Weights of a small GPT-style language model, trained from scratch on English Wikipedia.
Training: a variant of Adam for these matrices, 704M tokens, 10738 steps.
Each number is 50 + 12 x the weight over the matrix's rms, rounded and kept within 0 to 99. Layers, rows and columns count from 0.

# q: layer 8 attention query, 384x384, rms 0.108, rows 219-255, columns 160-191
# k: layer 8 attention key, 384x384, rms 0.107, rows 219-255, columns 160-191
# v: layer 8 attention value, 384x384, rms 0.103, rows 192-201, columns 160-191
# o: layer 8 attention output (transposed), 384x384, rms 0.0996, rows 192-200, columns 160-191
q219:40 56 49 50 51 66 67 64 38 59 52 34 46 46 48 41 43 55 49 61 56 38 61 57 34 53 53 36 60 53 47 37
k219:34 70 41 73 58 51 50 75 18 65 64 21 53 51 42 37 47 45 62 78 51 46 54 51 51 70 62 41 61 41 43 63
q220:56 37 59 56 73 39 41 47 60 44 61 51 44 28 57 40 41 46 55 67 56 64 34 40 57 27 62 46 43 42 48 37
k220:71 56 57 52 63 51 64 40 55 60 50 60 42 37 61 65 41 46 66 50 46 64 50 34 63 29 56 63 49 65 58 30
q221:54 39 68 74 52 50 27 77 47 63 49 42 62 34 56 43 57 58 26 62 50 59 40 24 51 50 60 39 42 39 70 40
k221:47 35 40 39 85 52 70 47 62 58 67 26 68 64 40 51 53 62 64 48 60 49 56 40 57 54 39 47 64 53 63 52
q222:41 50 43 33 56 40 68 60 49 52 61 44 56 49 53 58 52 46 63 80 63 41 71 52 37 35 36 44 51 37 51 41
k222:52 51 71 56 29 68 62 77 70 52 56 68 44 32 53 37 48 33 60 67 45 40 29 50 56 26 56 34 43 49 45 54
q223:49 32 37 71 32 49 67 70 31 44 41 60 31 37 47 61 54 57 53 56 63 29 81 52 56 44 57 54 48 60 51 37
k223:43 63 32 50 68 44 83 76 28 38 38 47 60 82 48 42 66 37 73 31 49 46 61 54 72 58 51 43 34 43 42 40
q224:63 59 54 47 35 50 60 59 23 49 46 36 51 38 43 68 46 60 17 53 51 55 72 49 27 37 58 60 41 40 50 33
k224:25 62 41 45 48 36 48 51 50 56 46 72 79 59 48 46 64 39 56 23 41 65 55 55 27 34 54 31 60 59 53 64
q225:54 43 31 51 71 63 42 55 43 62 66 52 43 46 55 44 35 56 54 51 50 38 16 48 46 64 31 42 31 17 44 51
k225:66 50 23 46 54 45 57 45 62 43 60 37 37 57 49 45 39 35 41 57 43 54 36 34 42 45 37 63 58 57 51 39
q226:38 39 65 35 56 46 44 57 58 48 46 44 34 59 62 37 59 47 47 50 52 57 70 46 60 90 62 42 46 55 61 64
k226:52 70 66 36 51 47 57 27 59 51 49 42 33 53 69 57 53 53 35 46 50 36 56 45 69 62 58 57 54 81 53 39
q227:44 58 27 64 42 63 31 49 25 41 40 39 49 46 50 46 41 35 48 44 38 36 55 53 34 58 56 40 37 50 37 40
k227:42 96 35 41 51 48 32 52 60 64 28 52 47 24 53 33 66 62 58 46 34 54 60 56 54 37 54 36 60 37 48 58
q228:41 59 57 50 36 37 29 34 57 39 62 46 69 59 65 27 48 41 55 41 51 48 35 43 46 43 52 48 69 53 80 72
k228:64 40 75 56 45 53 35 32 54 37 38 51 43 33 62 24 62 43 44 23 53 40 39 59 36 54 64 48 63 58 64 45
q229:64 50 53 66 60 71 56 41 19 60 44 45 49 58 47 53 48 59 56 64 54 69 45 33 52 52 55 43 46 38 41 57
k229:44 56 56 55 40 27 45 42 34 65 55 48 52 47 53 47 30 49 72 58 41 59 36 60 49 35 52 54 54 49 68 48
q230:60 48 61 64 46 38 47 45 44 45 55 86 49 63 47 37 68 58 69 67 62 25 66 28 66 49 44 63 63 56 45 81
k230:60 41 64 23 44 56 57 46 79 52 40 84 43 46 37 35 44 35 73 41 46 36 65 56 63 23 60 64 69 66 63 63
q231:45 29 43 48 69 47 40 52 34 54 39 44 51 56 51 29 46 55 49 60 49 44 26 31 45 51 49 49 69 48 47 39
k231:51 55 38 48 51 48 50 43 50 63 54 39 62 36 45 41 47 36 74 70 46 40 41 37 38 53 42 63 44 61 63 59
q232:59 49 36 34 40 46 30 70 49 41 77 37 70 40 36 46 58 57 61 61 55 62 32 40 23 47 49 50 60 20 32 27
k232:76 67 38 50 31 63 62 59 71 57 53 63 49 62 34 55 48 47 68 26 32 47 32 41 54 22 63 53 43 56 45 18
q233:39 39 52 65 44 59 50 38 54 34 78 57 32 24 36 57 36 62 41 51 51 35 39 47 71 45 39 53 56 55 52 53
k233:56 46 53 55 58 77 39 37 44 27 72 50 34 48 45 44 47 42 54 41 43 37 55 77 78 48 51 30 40 49 52 46
q234:61 53 53 61 63 41 30 39 55 50 23 59 54 77 36 29 59 48 64 53 64 58 40 29 57 47 53 31 61 34 69 50
k234:59 31 57 47 43 57 63 31 63 65 63 46 73 42 49 43 57 53 66 36 46 72 37 46 51 33 52 60 51 40 81 43
q235:58 49 81 45 58 44 41 33 55 42 40 42 54 52 50 48 29 46 62 40 47 81 40 26 50 63 54 42 63 48 47 44
k235:51 44 58 49 57 40 50 44 59 59 49 54 37 30 74 56 30 53 72 50 49 74 34 26 45 19 63 52 72 53 75 57
q236:59 37 44 43 58 62 41 66 33 35 60 55 49 32 54 50 41 57 63 49 39 48 67 45 21 41 38 36 43 36 50 39
k236:40 63 38 62 48 31 39 65 44 46 79 49 69 60 67 24 09 52 60 46 41 47 44 45 37 46 49 55 43 37 66 50
q237:68 49 48 27 56 59 65 55 55 59 65 47 56 53 65 46 62 68 63 50 54 52 20 47 45 48 35 28 54 33 43 63
k237:51 47 44 43 34 47 69 49 71 71 66 51 43 51 50 49 44 23 54 46 45 67 53 63 58 59 55 63 52 61 55 51
q238:40 50 33 62 46 44 40 45 57 45 53 54 26 34 65 42 58 43 31 51 48 30 63 50 83 33 40 52 42 50 50 53
k238:30 53 54 57 60 23 53 46 42 49 71 54 59 60 58 26 51 41 53 29 34 42 53 58 41 37 45 36 54 44 75 71
q239:71 49 55 42 57 51 26 64 58 35 51 59 22 68 63 25 45 60 49 54 48 53 35 68 67 61 57 46 66 53 66 50
k239:68 52 64 36 63 44 37 33 49 70 45 39 35 39 60 44 30 52 62 67 66 56 47 62 55 60 52 59 47 64 40 19
q240:66 45 66 57 44 59 72 63 54 41 52 45 51 41 57 50 69 47 28 56 65 53 59 60 60 41 49 76 38 62 44 49
k240:60 59 48 69 50 42 47 72 43 54 48 55 62 40 57 56 64 39 42 64 62 55 55 60 47 53 64 53 40 56 36 38
q241:60 67 37 67 63 56 75 36 26 39 45 47 32 66 61 51 44 56 41 51 67 43 43 42 59 41 59 61 45 65 38 63
k241:54 71 59 66 50 47 61 53 21 72 38 52 49 59 38 50 51 37 60 57 50 54 39 61 56 41 53 65 52 53 49 35
q242:66 51 64 41 59 55 44 59 54 51 37 55 34 30 55 35 29 47 29 59 69 77 53 58 40 53 62 52 54 48 41 41
k242:41 47 35 39 77 55 51 60 70 61 72 51 69 46 95 37 47 47 54 48 58 57 37 29 46 41 50 42 43 44 69 46
q243:54 37 63 48 50 36 55 61 57 53 64 82 49 40 45 55 44 53 59 56 79 61 46 62 54 65 53 40 52 46 52 48
k243:67 29 73 37 57 40 51 62 52 51 58 66 57 39 50 63 33 53 48 49 57 43 57 49 44 52 59 56 53 65 45 60
q244:48 51 64 53 54 66 55 61 49 43 59 56 42 49 53 59 39 56 60 51 60 31 57 35 48 58 52 58 55 40 37 52
k244:60 42 50 46 43 77 47 62 48 43 59 44 46 36 43 62 37 69 42 74 46 23 52 38 58 55 34 47 45 49 52 60
q245:50 27 40 58 17 53 60 44 43 55 47 32 24 28 50 47 36 44 55 48 45 32 72 67 53 62 57 34 58 54 51 54
k245:33 56 41 79 45 47 46 46 55 66 59 44 64 33 59 39 57 55 38 53 40 51 40 41 53 51 36 36 52 54 34 33
q246:69 50 48 50 41 70 37 57 41 21 54 65 44 49 28 33 49 59 65 59 66 43 48 54 37 63 49 40 73 75 44 40
k246:55 67 42 58 50 50 54 66 43 44 40 43 47 46 28 46 60 55 65 74 37 66 46 64 64 64 58 71 58 51 30 50
q247:58 37 67 52 65 56 47 70 51 42 15 81 28 62 52 31 65 46 46 55 46 27 46 67 47 68 59 56 62 66 59 49
k247:48 65 59 53 56 48 38 35 31 58 35 44 55 36 61 39 67 41 46 68 78 24 38 71 51 54 41 57 32 49 50 51
q248:43 67 53 44 46 37 52 66 66 39 40 40 60 45 78 51 63 48 53 45 34 70 57 43 37 51 28 35 58 80 41 28
k248:66 43 61 44 58 55 47 65 43 22 33 42 42 38 51 55 70 46 56 57 67 41 53 47 53 59 58 36 71 75 16 40
q249:46 74 63 41 60 64 39 69 50 66 53 40 73 52 47 62 62 41 69 50 58 36 35 49 33 17 55 34 52 47 34 51
k249:55 54 57 62 37 45 68 48 61 53 34 35 46 38 49 54 56 38 47 47 45 34 44 40 47 59 54 64 78 56 34 39
q250:51 73 43 37 39 65 46 43 53 47 69 39 61 64 59 48 51 48 42 57 63 51 57 52 68 49 57 71 30 48 30 38
k250:48 41 46 74 62 83 44 40 60 45 50 53 68 62 43 24 46 33 53 56 36 43 60 59 44 46 55 69 54 60 43 72
q251:47 43 34 33 55 56 67 50 27 50 57 39 51 38 32 57 66 71 30 32 45 20 62 38 33 42 40 54 51 51 51 49
k251:46 63 11 83 27 61 52 54 36 45 44 29 59 35 32 73 66 63 32 47 56 37 58 68 36 58 53 57 51 59 45 53
q252:51 43 51 67 30 38 38 49 74 57 31 39 22 52 66 36 46 35 48 50 61 53 73 68 58 44 67 42 46 70 57 44
k252:34 49 23 47 70 33 66 34 55 63 46 49 32 51 62 48 53 51 50 39 60 68 61 47 42 47 55 56 58 63 74 58
q253:47 37 61 38 62 40 40 48 63 56 24 34 34 56 63 35 47 49 45 29 30 65 48 61 70 53 47 29 41 64 43 42
k253:44 53 39 42 57 55 29 55 56 54 46 20 42 32 76 63 58 54 60 53 66 63 43 60 63 50 42 34 42 51 68 55
q254:73 49 47 32 55 40 69 53 66 72 29 51 49 53 47 59 48 57 45 49 61 65 53 60 52 66 40 36 37 62 18 33
k254:63 72 41 43 49 45 50 39 42 51 59 48 57 40 64 76 46 48 59 53 51 41 43 62 57 60 54 56 53 47 35 57
q255:36 36 63 48 69 59 38 44 66 59 51 57 46 50 45 65 32 49 64 57 49 70 45 60 65 58 58 26 55 35 44 61
k255:49 45 68 32 54 44 76 37 56 49 45 29 22 60 52 42 21 23 51 63 45 47 40 60 61 49 53 62 56 60 75 30
v192:46 32 51 43 62 54 48 41 59 28 43 41 74 50 37 49 53 47 44 58 39 52 52 59 56 52 61 49 56 45 41 60
o192:48 43 55 38 55 53 31 48 59 65 53 70 43 34 50 51 41 42 64 38 60 58 38 46 45 46 42 48 52 34 49 35
v193:28 52 52 41 69 39 54 47 48 73 37 62 57 58 37 39 39 61 65 91 58 48 57 57 49 28 28 40 69 40 18 35
o193:53 38 59 41 43 51 55 41 39 50 43 46 24 50 61 30 48 40 43 54 33 53 38 52 68 65 61 49 50 79 76 73
v194:59 56 62 52 52 59 64 57 58 42 71 38 40 48 42 40 52 37 33 57 68 39 59 57 46 56 54 33 55 63 71 43
o194:54 44 43 55 45 40 49 39 45 66 41 35 56 43 34 47 66 66 55 62 51 69 54 32 43 48 69 66 51 33 48 38
v195:42 53 42 64 60 57 45 47 62 68 42 78 40 47 38 41 43 54 51 57 73 57 47 76 33 47 25 43 38 66 50 58
o195:68 56 39 56 63 56 54 34 45 49 58 40 36 24 38 65 72 44 54 40 50 56 48 48 32 35 89 64 58 51 42 42
v196:63 48 57 44 70 45 60 49 48 38 40 52 79 46 60 65 42 39 50 40 42 42 60 40 49 18 59 40 33 47 48 47
o196:57 49 76 43 42 57 71 69 50 50 62 39 70 61 61 63 80 59 36 39 70 49 32 61 58 61 61 70 34 71 51 60
v197:38 58 33 43 32 53 61 42 20 36 42 65 53 34 43 53 44 56 55 70 36 26 54 47 57 63 62 52 44 44 68 53
o197:52 46 49 44 59 54 28 49 56 50 57 57 76 70 46 42 45 38 63 38 41 61 45 57 67 45 26 56 58 44 51 53
v198:30 38 35 53 77 54 53 43 46 48 59 50 60 15 52 55 62 44 74 38 55 36 45 11 53 40 42 24 35 58 53 38
o198:59 48 46 48 38 66 51 32 43 50 55 56 47 65 34 39 39 46 39 56 39 36 37 62 46 36 56 62 53 28 54 51
v199:62 35 69 42 41 47 54 41 55 30 40 33 52 63 60 64 68 48 38 64 36 39 45 41 63 52 58 66 75 30 51 61
o199:49 41 41 60 51 58 53 72 68 58 31 50 45 30 47 61 46 53 66 41 59 45 66 53 44 41 24 40 73 51 45 63
v200:38 50 50 46 47 50 47 75 45 56 31 63 37 45 39 43 78 55 45 77 72 80 61 55 26 65 53 40 54 55 62 43
o200:52 64 59 49 35 64 44 42 60 41 71 51 33 55 51 33 44 35 40 44 46 43 47 46 58 60 54 55 41 45 27 60
v201:45 63 63 44 38 38 56 48 62 46 68 53 37 68 47 52 51 29 50 56 45 44 52 73 50 41 63 51 51 53 53 37